{
  "num_attention_heads": 3,
  "positions": "learned+rope",
  "parallel_block": false,
  "init": "trunc",
  "batch_tokens": 8192
}
Each number is 500 + 50 x the weight over its row's rms, rounded and kept within 0 to 999. Layers, rows and columns count from 0. Numbers have three digits each. The size before them is the row's rms in percent of the matrix's.

# layer 10 MLP up, 704x128, rms 0.139, rows 373-409, columns 0-127
093:543465504537609470393515431543457516498508475562467424485446492480474479585358488515569521503449459461452496512506513488537560583481517399488480420423544391562486442469400605505488502479508523411505551464500514549465510517480511451570410551457443520529560473561416447592508460403464509548489402553552536435537538442506506472488467399547450499445542518531548479525484457539536476448534
101:593523474539514506494517500380522509429436578501468560555534512505550483487374587463359511535564368483495516482437566470511566498502562466525486553562559478505402571503511562422529414569466468463452514523502545422436517532502430522473576484518435452524398442544433510484464545503462473542507493466554471503542504589475500511475489533477447464596561458486543568506531527469418503422560
095:479525446552446603541459414635516421558452499384529472441505482481505473479442483489568496514480507472534502488493503383471496475527536492561530452515515489602507592484603478555539448466518490504537527511415415552592549546521507481547548509606529539469449515494533555482546565499507483440465524550612528449422522620504483450520476553472433433470492437525476462448601541564593508504528
100:446584552553556488538523508423476545495563574496384463447508594468548493464442539393535431558511515365487394521434475492516455555452497542429491483516506455538474503460500484525474505478514446530512551503519565552483495617504526478495507506455631552454504476498543434557585539522490499592538445516592592444430513499492496469511445464499550562419441454483472444589459482562521541597461
114:565477499490543432541567428608516535431552506540491406437518532549497536471478501536482570524485561456485514597486479622556432559458574465581429550503603438498468461526498519517455456452435474510421481512450490494471503545417440521486426558447509434471497415488556424489520480429446450374490477460535530480437506588491502482529455510484485461536550457419362429495515527562505472424523
098:492523549515532452602512509524471480467544543473448497476485516416438378457502456502476514505458501459542544556525494451513482629563596506552473470456549556334542485485497526543510541406432568470499462494480413471483568514413502530511522481495546527515502495418670517528553505613475547536477521532538468563487532455494504521474514532467529510356501417553510530447505487436451483463596
108:507496543509525557511518406509452473586505577520359554547514461545499504452448447458471499445568418493461417398509459498522477487361541582574558511508604602462525498549494492477559503480515528486537527501473559533561543482542454425452565445511406548491539583469479645453497484496520502533544479497354522550480539518545526546455552450426483516512531441502508431476465493541450529517551
093:582584581534540610467489527539545546477493407497497542518473582432451482435557556532458576490599489466514553410489429518514450508551478549480519571455492460558600640536526443545440580456468400501462457486498559501544505590431507444480561493524449497527490507486452438601467534501574550525406514507566533480479513498538494470492442482514468457435388542491525503463555465513489553443417
106:452541441463500473511484531507548493473488508528490459592485557575418399574506505456492475546521449397560483481536501441471501530528474506569500483548463513508492485416547412543505514502456545428504545485565476597540545492574535652540417558385475543470496524471489548604437439376513476579527439523562499581526517507547494495446497537421576485471524551483516364521560439532559485483529
096:493454554597559425520448582473471502515514505501421517531474428537502451449470631509498431540522583569483549497542420559414479514467496552478536474496483520512409555498482601446445529483571498497503605553502442547428463508479445460428468471473437491521453515509589432482492403524608455532518449468572523474551534477445488480582441444541525464449470437512544410534482432450561405448565
105:485512412496479382466458516462481424535543443563485506432445546677515530474529551492501446589464524547476550460569502521445519487515433564523570440502518514640408429516478520497450464445523514475530446547504516519449441508550519529515506463441551591501511516476547509628499508473430528531451461537496575481451531480431480509478411401510573527608488492488553576521544511501477391529496
108:440536462477513559455629551444526594497443551479433443545555435525400499503523497481514419518538546490542467598541517538517541488484485504491464471565468504476400473485550575519458504542670488441556477495554507507496465562482502459549543543523503566466559534549476488441460470560449480554463531585530521615484454443501476414463552519611552430564526516431489465522429547541517456500383
108:478526592460478461436521515610473469443536560543442434512483527556519520476497503554523505492526465553505455543516429548505514458509451565491561565538467472544461542447510479469513522488332494542415445416521515532435480505493429599491485429401522456483587518446506608624470548457512549491569568466436636566460475556485493520517475565542464519462547498466400511478443516521472475474405
094:580470578423516508578452529462554418506400506460563507410520489568442540519503564548580397489571450465460471408460507444481531548468506568499493481470524496577475433600441562491485513490559445475579560521398526521594506501551473533438445598576525521502444535441512443559543436430484482448508521603411560520472476454479447470489585544496562516561550442472521541512553463485511465473491
099:519477426478491507423531492529534528507426436447505537534493571406456532541487399493396487546468469427518374504486465568471498498410519481559574467513452578469512475445482468490464431589482570565561540547465448563595460509518512588496409526619490592451514477494465482573500490508429534524445448439516489472484525452429463458532446513466511529561566429456542524513534363568517564517486
111:446508443489480466485477521549475435486540568455536405548486449386561426558533495471537492511459536561567596510433443495555439513519589511525490513548374402473531619525454611554557377492523466518453522466477526516551484513502424516490528482536490475422509469501436510521498480420526507475491495365531437450488516443509547531550609440467535490585447579500458453483578491458522561533490
108:481470416535513544563458530498535372457447513530452466536462485533458511533561467479586477523450578553439445465497510488622438447488418484457479421503352531551459496412470444576511496567520559575499453445504448585501481492469450477512560509460555559484524466525514475660496412542542528570425476509477544522462452462503473522495519462489562498555448484417483586518502424558431471459543
102:532595548478450447571525554519469527470509622521579507440545498536523501554603394488456554531511476423530546483541472550533555538474535541458482550435562480472471476501539546484446525542491432530455526502464524573503487529459486518598519538596532593447483505444494494433518473347498428493429534562472546524583503416590580442545495450514442483524526542441436458511400480481536613513477
108:482485445563550502584446487503510503505499524459442560446529462568508511540475453553524406584465418546521496455478489514476469533558460491496571534520536550450460498570431574573530509472482502478523557540474417425496409384505516534467534577498491403522528482520444597408429504465484498443573413480428414469485454486581493516498467465532528617490396604460562501490445475605527446470422
105:522521400550411511475466427483464494450495522531489502450536514425489493448507564521378509468486440488520528511507433463545462478501539450533507496442495516502586519446508572526449466517506502568536513561515542561494522502429432497462548417427421527525509469594437450584545462459479571518519375469457422480566510374503474555547511584426499553541482419427537610442549565541381447483473
104:481489593552534523511532490547413490481547507494499397537536512512462494509537513491546466499440493583548587520432471469573433570380422348466466469497562474493439511603493554479455447528567568465463390612469444516501433535487435553499488551484550488486501491502475436402520479473403478493423584442515526531524482443529447466486478447476488571595512392471463521545474525514539492473567
109:464517511451436475459489592483530504470461582459482409505451471533590494481429540454419609476532546527433569449498470444612529579526574490577535471466623531556389525419507525574492521540514519540449433539488538445509487530553493511503524517430513536520439406499557539499504575479545535568563452479525489515535512482447633497532504462592527530424517531405520485490585582501531490547550
087:430558527449429473502582532469479434564512463514476587443494590565480457594514510564556546515411485455430486492508487482411580495389504466463503544484491525545490485508576479480553473482526547474473491568501592492587485516522555478427483453504479422435577608504459550549497591490536506512553471462495482524427518528472516474411473544498599563531556436501475469532559466376507522491658
093:465472441555500508536393508488507474508447444501465545614446592496533537550517450514536554564478483482505490420476538560559425493590620474563503498545592466580473519533530470581436524550509520439546529546547465589589501442497474495540493503476559552432500565505467556520521548536566494588473505444472430452504494483537428502464508458456570485511487394368465618491527576477440458466428
100:510588506548400540488533545521560514546393528485548531548385541539432517537514466581539530523548583480539460554426473442463601479353424544471469595402444524542484491416506553528464477576538432491597592565432462407415418444521480508427517530441492514493452486504481536499505451504446533480513505447506484507423506494389544513536492525556481487507469495496449525548496438464497533524471
105:555439570525473532398537561477473498531546417542529461394507465414449519562526470473547477492570512451438526480545502510521601418505520494552556428491499445537537514555520409426477568428425509480545467542626444538450490436476602469551467539469560525547525444497551546510477625502531425475565439406508523520520532432516449546542466558475482563591401464492502444494518494437485492486433
107:404514520604587406583436387467550507374553548463513488524517476480545485530494509401522516489566499563507454526460549451496510485462461408414499494458477435560538497463549528462474444502389494495516418509426493469451476482494508465487553573451569455434461504477516476440517469447474552657426510544565420479546504508425575483460447534464549498555529475539410501513449496476519505593502
088:503400533574543507543492526530428498604397530517585476393509479545465507436561483568502548560555497444446524546571478590596417564509474487556552535538578536571508554481463529501476502490477536568553510549489499485561581513510430498520491575431548514490507571443594582442507465456563514531466552494530488578467430482433489525500403540446473503475503512534472601408535511542398418506501
102:481469410423460565511467444540406526564517481516426464550468500450472436582485543488533603529595549491362554509582532522469506475426551453495500505381521553477565498495521419449512600516457578452370406548512414548500578497442451558448536490492565452454456555491428499497458508557543487392442565462469513485499476536438519498530498536503522470495529500496466495511454507524415463447461
091:451482429489551573488475468521561572460484475515497555502573478418496471514432454501508536552451556463388456511452497445437457508557513443466487628535534483459479515520599425579494447518434506500462418524528594508493517378491444439633415494497573525495510416544558400429524520478430503472543543490491461505516519465493478530453380505512526414527513598467500469541534495483415419475532
107:500484529472496537440577409540563442489435414558522437527474551490447555513402525557561594543459470526534593421494541465459600537520467463426476422571457550557547552512485547512496444420533552492519496548544573543624483403469470500500559480436455460480553530471561554519517504524438505404608450430536504432534525540529596518459394494507466525516468452502483530502544489591500507480554
098:513452442465542476542510517471507470544517419422477431487495471502410558585569469497507476538518539417472484476547525505514478587603509420460500475479444534483534463437516628454467500574576476476561506496525516545573546496470503528553537395542511421631477486469490536495411415461475387453475458480534411507468476385504524566523455478513513516571489520418575624522504509610484471501490
106:594487547517518520517480526490493506456517563450573519504406431552516388506483481521594438454479410646525569527440474556421564511574478549429629460482570501476498555534493530485469496535595475540512461442498401525512533475463535387437489433498503507561526546474491480416475581491512505452495503541471552419475497433544526456510469482577461453456549571586560551456422501470493552497434
101:510495466490452520538507530431447460421467551471640501538443501552432450484536512520496467564447458486506486514498569473432466484529567537473485511504492409407385444533518493506455418544554442559524509522481579551516508486512544474439495504479521553549548488487536524577523564472472474362606479568514478559535481554502483325503484405492485456506567492445553440432405504579533401492514
098:513461443546516459519520467444562515532553419477362401466445533577489510487504509579587441491551539432455532502518539436503526557496484524483474394492487452573453580435509503494534459513411521425457474528551538469470529415511475557569465481569414476523573465562533459437453465543489471515541464481497389525579524413436540520408558509521493503619436500425529577487477450558528406520498
089:422495512515528491484510514513470544506569474607556514407564494504560512466484533507501532591540537540485524420470541499375505524462489439440550441430524461521552512581500543556458492530448453567483514543488454450457490522528511516598499571454533517579542468514554627588513451500502420594502434514570486499507534460497531470620432519490462448533384474465499642494581494578535518582553
102:448467513421554488557560566495520492512487449565435454540533535471494583481535393443514587511532536500564497585511515531465406451577533521426468477489484527607456413521524462517405589530523569523504518629591470511591476454474514516598488502503477518497563450596460477502547543512431631498522472643500507559508474511500487586502540485444492478499553512550455472478595522491536507559484
# layer 10 MLP down (transposed), 704x128, rms 0.135, rows 373-408, columns 0-127
094:437487500599521470471516506538534551552467483536397430418496554475624542397524450461464465489498560518495449518509553572616482470430485475526498470495511573537473479463440428522571520477428479430561529502551579552494498413493478509528557531590589535505399562413427503534561460541482596520581477549516549474427479548539505508549453487612475519432422542488490486435435490521469518466441
099:518539488465460467490464468495490502505433473572421544488513520509532485450533483528454550531444504527408581545414577542501485524476510512488542486523548416461473465435431592399461400513467413537518594468522590475465520487439477464524450558586581511452521520520551522559489549479527411499543527483525524446495541486569469413481437430544462498497422443562582470629422458449434410541391
096:426493531536555580472591403458520445499445530480473550551521537547453443475433467456583509589510503486527573507445515505475494446589524494480498452458497448536498561466388514511462592504482567484413544469611534511496478565563558420525476454462546427513562560476528544414475532497502416484404510573431608517510432570519492488507532466507461446578430476574481491360541472475509528493551
102:484533445440533533555457417497487530416530534510456446504438412482483597549457477467513486428474511507478416522474536508436553471446500525505463491562424461586520490486596476567522481447519509493455433480532607601483520589452533497464475565487427532517542477515519562482504540553530535441570449592560554436510583580455525543529479404509439577534499503517524466485606518504634525638506
116:594443489465480464582422536526466478531480422471586505513543488503564493445474479484528524493540502441455577469516544591483522539537498494505487534526611503470574504536494471455519495504496504508549513578513571509487567451495523483491445535554520468526397453591410483467487584423615490509506498486509419431414496561486610527444542546548378496559476495537461477340469508368565524454502
101:558513424561483484465477496540579530512510468438532514446433408443485570501493553456519407437519462519474516453483502499490555517462458478397503520507504379516485497555400569496622456543499411528468434624554530445507415458551434503571522549428497454519509513500353490466480456470480491542529513468433503492530521509461561554390476476524531448475495461527541482439448472411577616540465
107:552485520543573469486546451568541487501516540412488458410546592558491516446457525434491557428468424567504499507505542478427445571443515578484499488488526519440503401488463436537532501510557492481514506514570431559370512434518478516565520436508454511408462545410437519440458548479488484490473567514360459570467618500504480456486472549510496502550477434520536595655470531458507501447473
094:472495511493495451497512485520573511551543444402440501495560434498476537462537475490530540471522529492480468510400407461491531470409588506531437460495483405526507578599546603493594433518502522559448463502494623461428426483595511389467490542429487467473578551509447545453523589539501507444451504517489454533595618484477486460522584408418540527534478485559519513457513472601515516496530
107:580502503544569374472427484513591486476545459565532479567478522469540427542568457574411419463490546482424484520543464498523479608503418554537534570577430486500577440599515558487552541542464503539529517450512540537552489503450505444434477643559499561416454521508489579461505516507504459547464461492520497454508615590578464539552485471425425536488507503537468538446531476451529484436470
095:421479440496414584459487520561327486477558528449524502526381472612499491475484500471519448410553428505484568569456508546443498575505520539581442602422509491489536442530536475545485417468451521496468511531547494567512462418508504453501536518523509435493588474528455524451559535484499551473458449545533391431532462454503555415457538542564643514536470512503546563513517481512465522471464
106:493541518558432430538516481570482483507443512387451516481474454415430435427533380554473588425524530455503532598478524461486454481455551505418503462544402518453552501481497418508532530544479442496516415606513503459535514542377530518563434522519461481548493496424469504452464508501628528543639509530487449536524462472544488478508435458472517475402454495489425513468435534477509457553587
106:543474545434505513523451452543453489425397515548430486546536503556460518561559500513534538486514500494486504566525479602459388461562384438543458432510569451454477435490470447573482481410549447618437485459567401484501595465524386441522589458556480531482457529506486546425542535529401503459562469552458524517463484504439592542517466483505383528437527477525467492462488447520496496490563
109:562503658499523420511499482429473511521415528521557523473479531487430569468506533563562546498566531542592515482607427520548488567488535525500443481481528486471495490541589504512503523551506596561556484525494414497524514545507424481502503529495515544407589452601556568500487522423502523423431408552548519477446461487516473536499512540465412442617577443488454501552542381483512588509545
091:451414524493518442423442401513552478510576495466513434509463602444462375526545460587601444405562502497487544531456567470444510547465491519522459471464444462492518478490499509472532482571536513488546392450485496480558517517552500470446498414508540441531525443560418424559507490451533384616477530504549510538501639574469540542419483537544499492473513495570447455505483567479488574471442
098:561451504512398544548518580434457565495490373548442402542496625519437521435436374519520453522525518530420541437536514506465525415481532485476464504538591496513498495444502527484559432517504499431548469536512554496442517484495507457458507474527433478495545570539552387508564483372494591534516586462433498513484423555555487480468444450579426454466508498517484534394468483457468493474436
109:440547530528501527547546430481508419452445497506503530555342498523499544485492573439480521532455460494500469485525604471496520508519509578517500457521460565540455545561518486517453418529541455418421594497529500550521534499415606570500437526521498544527491455408468633414496456565473463537489422392556482481503511483480477523457518483543501561449469632549446428548493582464574542480580
105:461496535497475545472495565515543508513505423511517529499491508519482587462542442534540515459522596407513398392504532451466549603573419455574559474489460505477499535439482460521507533559537511489481467482545471456570594448532434525505444419602583448594472470542592473520519399516515587497465533545469434440520561383496406530487479550492476460488467561546495458404474415461474506460411
102:612442571431500544456486537468601508567515522483465480459579447425570459507455547582556598485543533474462568536584494452575515488558534512510495518405503526490567404492451576516550555501516538495484465559583523487544419414558535480535473461437477476507515489477457460574438519451506536514436401484546544527474456537518564470461486505547516425494499518584354530426500508532414403468470
107:463543544468496408542488493563527466462460467462518542510598369527548397415564504518512446502554542563542472474527540553615524529522519445474501459530402507500487453508369580467525471427497518482616454573474462512490492518543538474615422466538551506555496473531478471415458478436442480519530476441422620510527601457479548453517544479540520492561565594517470448458469522510516540490459
103:508528407426509454476470413532546517537611392520431506520547391506456530594462448486533449406507466556543527614604532559512461524554583461487440464462522488490559461498498508488454481504453419557458516499548554526459514525497585509526573471473483466576398489473531464503557521449518515534442465534561483526492524425485548450455503516498461596540557540483523511610555340532455508502471
102:429556651472535472567531526436523534546592413542507483453513539589461484411535493472537474491502541566422543528502409445508401575527541525488497515535480500597492418458459568475523550519392479419486504527488454434461517514520459445533438477447513557457519443497501517559441533491467480443444406472462499513555464472554513554556572603480447571541565509478480498421471518577439545572423
107:636413503430480547559511509476484556536502492464479473517525499453523503526535554517482403542536450526487416524431522489551475500497519482601468471466541441481524409548590482460401557442515493443474521470482481497498450474583541533590483528543536478521538520566381543536481488473500522520436596386411421554526440614519500454428408547489454527460581426508448550519554505497454534486393
090:500558553524542452519454539513566527557472551359475473506543529450515546397531487518519575562523492530564517488486487532617500607565511491483495404413551572531589473449532462501427574402462512537588525536384463440541521486507489459501470486470500430580477463501504497413529475487501477465568486414469491471496334504526440510468530549458449482424487522485448491606462498548520450529473
092:556481561474500548445511515526402512532608457525540538619576455525553571480489504489425570511555470593513452461511526494490513484479487544492464558553526573550596571515496472560540483416446594525512490562454475400521473400537516515542541501540495522461421445561522613471469485592515498521505588507493445550502427501483552368524581560544447569550464474509491547402564539500517542493531
100:497459531445457504461464474518437418436534489503544544505472483447439433398531441562498485479437517489482505496563540566573464487494506409489569440539459480505491429477468484430462535449475540451505460463507507564646605569498590507440549523552502461469482506459591506488464614511456460524473517523492537452588509516601474489496446509481536552570496508470490428681595574563504465564534
102:499492472482479481528436461455547545494468566522444531485486449522442595491510467489538454417594531584540405536590518505486429440592487443493508484460550585507480452383524540616515497435531463570512489556419495492478574497469482530531448558495438503474476449503439639488539512491544507518499501447486521581482539591590530464516456503465543466562536582455396511490400465538587568517582
106:455508583398515492534466533491522510426557543500516458487396482570388493562470564534645391454423555526509461536471484544542521483483570499484474512484582534556535474458552577470526453542472462464494483510438556446544521500603459596513450484463497474562483488532505456533459508420445573514463459556547555516498566467552577455468450552513565613470469511432499479402583513568473492529413
097:446527529501517484524562435518532492493401484544460528423563447516402525491609517512473426548490544525476495541518473557472486480475513536543467504492499435501594558474376465527473514463392497494456539459463446541499535519440466599457538560517555485463368580461555573524551441482516433500543449444503411529438448529564606461480439463543478547552550494591503461371540568520459526495583
103:456511547495520441557477457453465572466482542441538425528541565494600491540527468443541490439496504516545501447431498504532632556467561589538525470529558446470480468518574501556476502453570549536514614511481498579429538456481475532402536468619558484420479468541468561509468511531458408548410538497475590528488519447567564464453485536567451401580445454589445461465534504457470570485545
094:478555582477515326500470544507497378529482480432485432547429526503489520509449460518476451582481455437518503451561466426463506483498447470491505430511541571462555433401423526488476502493402445509489559523480471494446564543423538599495513535431369600441494542428483524458419525531555469510477565475488491526396548531524453442527521453438453500468493390518486561530491488509583491505506
106:485565564505525574463466479521489493564501535435529501553573503532476478479514513496542501507557483474458533465403582404580441599482556506440498590485458547462588544580542561472416525477537564486438455449399400489428456554509456470485445537493562459506520496505432474452511462502511480529451525415504498525537546402556494401490421525533564407576559453440452588611492509428459481523457
100:470545517490403628501463521477602486503493476421504537483537553567499513428577513547493481337515481460444562523485411481573519438541500469465587467424415449515498465500477522521552478540474616484489535473545556486509414505527522497436484531483482582405504454495504427502507495484606526584438503556418486481475368491560469533495486428570511493506531476535470458390557549543523443493501
109:459423462413386565509523450491536453467453592522535492526578472565455546447526537429465552602545424639567569486534595559514456498561491501404605484540511511398468557537434416564498483566506466472524480521549483497462485514467530335489537447552415480442483493513487543482507563486578427522464426503565503520482503489450505502521516566501515519471509525516469444477465431516459454488492
105:507475460500519488481632589544511484556468519419488458440530467543450449568491490550516524553536460521407502479527573517551525498612514422488524559366516523468542532538468515582528427462557536435518454418470578387565421539582501567498514570518482488551463464535441574477513510442518507452488449511534548555478470478404368428464494513496455458521500547500471529630490427451462509489511
099:600558455505431449507476598449493541483579430475512573493548446493538493442541519614596528509438485442471479465536511443527504449519545491508498473439411439447537535475443498469542547501480499571414424531467407471393515405442485492480503554463511542480446478456376534552489398521475506404506505471416583439490562464580528557454471457524538551547502496434590489548561449513554528518514
094:525476480541500513493452459530502552514441492505579539516508496505533475485442441520391540650473461505493476482523495557525485476526514458504535476500455517503512493481400496490553453591531525556508453576470539378438592491573524527495470563542429476568555487481641612407545529534499520475551451592487428494519362576578533459449520574526445478487496535451424512412576451545447526489515
# layer 10 MLP gate, 704x128, rms 0.149, rows 374-409, columns 0-127
097:468438536518431464597472567523563377487544479380526525502477494543462453412483499414531494392502485498452481538479430411515536436596566535461565518483546570571527462492522518472466514532516513507562607539546531545445463526496441419468463546525530497491530437490528483410524489502499462460573566502443518479509543550480493586633580391497537391519497498473584579486481518547495524507440
104:523476541571485466473537470437554488577546551439364477571517550497587524420523440495472525521489524436469583389440487472483481474508552469494506465501546533408463513450592452557535483474520607466541512467461470532576518497558426470505480385423531554484425373474402474506479507590558527473516522469520586420474571543516423411485552553492522438508449476571519539528479531514570502493529
095:483508448468488461564475492446568533475543434465537506477429463485527579493475460543541456476523426559460527547551486423476443437497577540559456411528421488552490481586539463460491514470534499449417435592472559452461489468498457475598406493519444477522426453464471438463504532569413431418574534521510532411563495605442549603489467505560511493392503548447554533581560460529523514599504
110:508542476550514375498535432527504517433550481465522417475439600433454490538484613533409489488554459449504503485540452497522512483449456495514458463537524536561456488535587561467515378431538484525566513535547550493471465418399528554467482507494492466447577498452460551419462478559465572495522491573543541470480545537522353554515509509591574524400509508433526492532514594431549446504415
101:458495503495459546582445499496459516425536515555620508538464544422488435441542519453472569500458566494481555467460489519462465399441483427601460590495496551533427513510627437589477509525547568489425532404516477541513523492489510490463399512555505536489514517419557510547516522529464441501475590449563537543463599520529526409434576592504539484510490488420452541555477467523375550495531
111:551541486543482495404422516499614502473587453431605568437480577510514538432480616502500507500430567469540485522506494510504504529479480524516403505495385536518551580515478526456502401479574534569513527465479534537401497543505510505542529555501515457637390443497523477431493408574475534503416593570564479462509545502511476509523513593569540503505558465502545525617501500501506554522489
094:535434394465582505481373446498405448500435494488452456515466494484518551546463482555487375486485418509588535538550555501522443501496543519465628423516534551582514487488479464451533538473505482366566491405471538543587566522510531451525506478512506538488410492426502417443521465575540489582491495470446548432452510458511545603527467458494487467475516524553498457490566588513549536458575
115:549526558502544444457485562583520568570665470541465522452555500581560486496617514585486542560438459388512489503501441480553375505502494513523488506447496474487571513412526519503521457485559539471497394528491483470486478503457430462507514444562432553608476432451459544475603492516493539435427488556504464462461529544574495509501577544520511574471450538518493614573441467471501466461516
098:607499558532530493509548531561494511558555495568560473497424545516560491515478550433631494421464467477525487494599483515397551548508481523476396463503541547414482615454471529416510482591557428464506565620442477523519540472510540509477539493486460378452510566492491466476518445462486500527484471490464565538494509451476546555440530477593498438397499510460618473529467455586496450442459
105:522513475537467424486454551462477477422510548545525571415458501493500523469432382456529551519433550473547583528493463481445441432467511445505461429520502508499561542451465486473500579449514543516561582499389491520421499553496523437476486491513521571587522560450458469445594504467615523515503545517544361479494538491453446444475431515510510460462492388553399466510461636431516479462427
103:500481500520493471456483532554388516486502519468386387481634496548540539427540442483594494504525393497562562537398466445475512447463492523505491422515441561497479428556478529531582535497480507508529535488491471526454537459432553474480452619556461550479573554529381521533566550586532527510497489542520449493469558480489377481492591414581522490491449551435491515563551455556494480453498
105:509564448501519385427438562547491520564529501541597549491537433528465498509574595478471482501540486435492495518441628503590508456457458510515424507484463577542441547525546530544494462445491550491640525541501416511503505494493508549554483530512469535519523445545439459541490435499483507485490506474397517454508558494479436546484502475522596520546508484385488327601503554452500475512620
092:462519335530582471410441520495439488454514497521378568503480568489530548515547463538496522475429567572514526546485548506431428500465511538477530501516488532478549464485495526439567453469572567417511479490496582508476467560469579453416438440436449493549531467486432475497521495455434446548439530452606490569534557586547510460415462512484490439519536518512434392513528589487525602557457
094:519407476455414500464493549574467540513586609484429514494531568527546563436459555399471517554473604563522549502511526426450566424462497546488512520412472590523533544476597433478634479522478488513487485481475384539527546534491464512494517501522452592444450503474507516490535516580442486524478515534576503555467536532580460477450567412527520532435487454522532532463457600513449538601565
110:530509445453535382450467449585573505466501500520438546581546490506603457463498553498506444456558587482504574487504530499506462543501511466583466515615478507498518548536554528381548525480594530569512502522529418560533480509523464435518459384464503477533441583452519431454584538510470492512498524477582515506488523519547476453365525555451531527578569568590432420574477548481506478454564
104:567526538614506465451487587505549581438594419511551546515595552464543523453534516477545455448485496436403620502530502438540534512525486540413459505555445543438418465560496547438436479503520459412518489512450500494502441551456441520490541492584517486486560445504513409521463431534536542445492475563598425520548506511579455493482561441495478558394536552496477442569513526440424426543472
104:541525511450403413500577510454451514484564518482447521462416491465506550481576443507513526429418497557494463574451463511482561444436518510528478551484489543534543531424580502545499499547532396477470565488578530440452498610498530476451467434471440581459479444441433481457462472542485553579524588526473568418532559464542489571483472496464472461554469358504479384537485471424521516512624
106:467575438550574554523475561485619486481547518506451518479453622505498614525502420484478419590483433527567493456454550428467475545580422626533494513517546569544462427473566453528551458531491524483489492557509482542431514550502519498482528514566454486495459481469509462427504436546581578483432442483540441420418496574495594565511494460441526518451451492478550463638478487546501544488480
100:603530524585467595478468574426526442439510465514472436465506532526452508480518515461492483504417469538467500441387438438537489493634450467555538537372461502620407442435513478551500452483465453509568535584485420589516557462538548531471502497503436530476487436508482539539537424510556540501496535445442494470473521454559478509492480539421511415573507498519524496590427457459431554540415
107:520475543568542415512508467476502536516458472430425524453487464432534509640592534523621422512406507512539486509569466434563476479579442497514528454527513531484481619433489441524503498478450513475434509543540473520519508520529423531586446484495491486544470529445476465512493464430389425536543526466593599535432548451470535512545493479515528558426402525453524528605624477449523515514567
099:576496472411468463474552476533425495549574465552530474547514544527559463414485557504499411501522475357491470463473525494521534534504441647500399511565437559452517559500508471448429438534573622517507509445521469532432403522549553520567464509428500503505495453456437484522535549543502561473473529501585449427525535529539480482546494509493579475529560462473387487512431386590448505498498
083:529575474439530555439526538439397521490568448517533486418454485509521522567545480566494513535527436487566460472596511546451539389567434500555481523448554491556481519527625505492379576479478531456444494397556510519478561535603531477443589455453553653452485511513508490531461479508510538484441517494530508509570480502423607508497551441516432587481475502568466535483494529531557480421524
097:519525492518436519498428586488509484429552503403580538546446485418455503583443459478525502544419459455466451501507423519572443588596507496519431525546617510472464526544539581506517512460473518421535563565554541631550505476513481435497524447388522480406444459533423472494581458511577591528469474539486440439567517472541464479438498489453560428500463532505553576551438544481455491509475
113:585498487543478499494588442448491488574500559516479551508502475445514652479487466560504544440514501599416487535532465467512462545514489422339482439563497489470439481455602454473553398477543473567478429475518504493482479484481506557519523424533523443546482500563371482519455508421510484540481455420547460498525522495440566529464461503591565440448486507464517548505455507552599386466431
104:450475552539491502415429536607532482547526440392512448451462450484479521433450524436576476525483460509544456463469501490595461528526512499548523464498416507476594552539506503444480530459426497524462514500552652622531504591581510495496449520589524549500428454509548498522563533509608599550408490561570476498611489483551488577508559459468528453502527504484523408540589498515507504548513
114:589552513487453456413443524403509465487558551526449470515471538520563611533531474529615494402468435475503512545561414466531540565540458461446529479542415546516477432494510478476449462492533468496505460436615488518528381572559419574421465427489485508552500528553429480511475496501498502527524512413437551518483551454487573582515528543626520491455532536526575533581528504549466510432419
089:490475504527510530464481509498473507543504563580584475485452570438440452506500500425430561429501427438502502496514504505592416496403439449479427399521598587544471440526536518525567411504471507520548476549495524469585497514624471415588418497442534541476456494411502460430509504485550465527448464548564517522546509494430428583601445528433542472528479457439539537576421494577487481531482
106:510550521604479440439476569540526507527608450485501476553375588452531478501514470533454545519459426509471456490595543474461495488486462454490524484487457464438529456452572577450515568468500550523442465514491473534436590527461485522489398372538513518502524518494446517563522507535546489549502476521555423518585488587448521485489628533584584484537485555489558413542462566429502520419381
093:459483524520547592502582531529522439479485506508558371435497534486593454465517511449588554423495530480567508475562450514483472438492437489462533523514376554487507452450502465444521509542541497480494458402499503594544475505552495498444528486566568492513573532551564454527410404456489619582461590516569607434504515528493517582514497472470385501506450499415456525517478394553540486482507
107:534484460497463499476478615384491538419532489497561452466453561454469548500514592488424527523461499472465525514586473495449405414471534482548375505467499533488452542580493507558507505471417524658572522499594553610523510522496491526534495397460433475548446441453428490495515479521516573571543435517509476478423545464479498533531498436472471490447449513519574414573523580450551437494494
096:535450439454462434566513554521587457566517502472554457403418505479503462520480584493492569455439484471494455403445457551547527491579493473508466548554441557555471563532452536431506520520476457408504552492418529449466457462524432547469522515531464563534478596477532505401540473580535461520457444413551471481535528613565420556550517533406564541578438520496517586555451504482484581417532
110:591569532664479405478441562452525485451613464506442493511443533517475444544498468518537513489492516445560534386459456423429597475533448494498527451439424571503455419467496532424509525476574538531441507457521425557552479535606476539422411438502504514496513497469465519439455523479552582442519504498507540394496604436513473515503463578552504461435433494500524517558453506544515495519472
105:492433529563503414444388490496504505427540495491547481581467504521433514472446530498508474553497443462539536519462529473503452553454547560475499486571586466443477452544586450348519461543411549455476464561532497546500487509550531391505529535454539592517525477491510446508507479396448556456544477566589451442529513456549551567437475559463579444476547523408476464556514576559429426603497
100:470451533473446537503393500493529517574623481420509611540489495560477591539504510497467578517447409540529425473528546529525516462482449522508468488513398490552509498377496544519476445556506475579498489562525441392602534529533413494473474466484452469464522421477439421448438431510505413448479510487581519483438537458479489477582549508494531498514518587569495502587388539558533467506417
104:398492446544403434436437475597526608509604517588579525422502526468515540588468569458535477539512488429496542490542516567458449525438439508462473455422448511495507474508504518512540492522442445468478581474538534564537515549522435465522432569508491520567537459445499526539514393483526563558468499467488533537475561437451533511662506487493510390578461494455571533587454507561528546486521
100:489513357485587514491447588518513455546500473504472519453458507545517500508513554558419477399542473492401509410528517427568457509497449557556495472546444508492455452492442505435472527557524526537478463473530529514575506510583477457533438507384502551482516409521510363486569526494410541561453513571558485443491499447431459548605530486596479536470501581447589477503433461565567475555541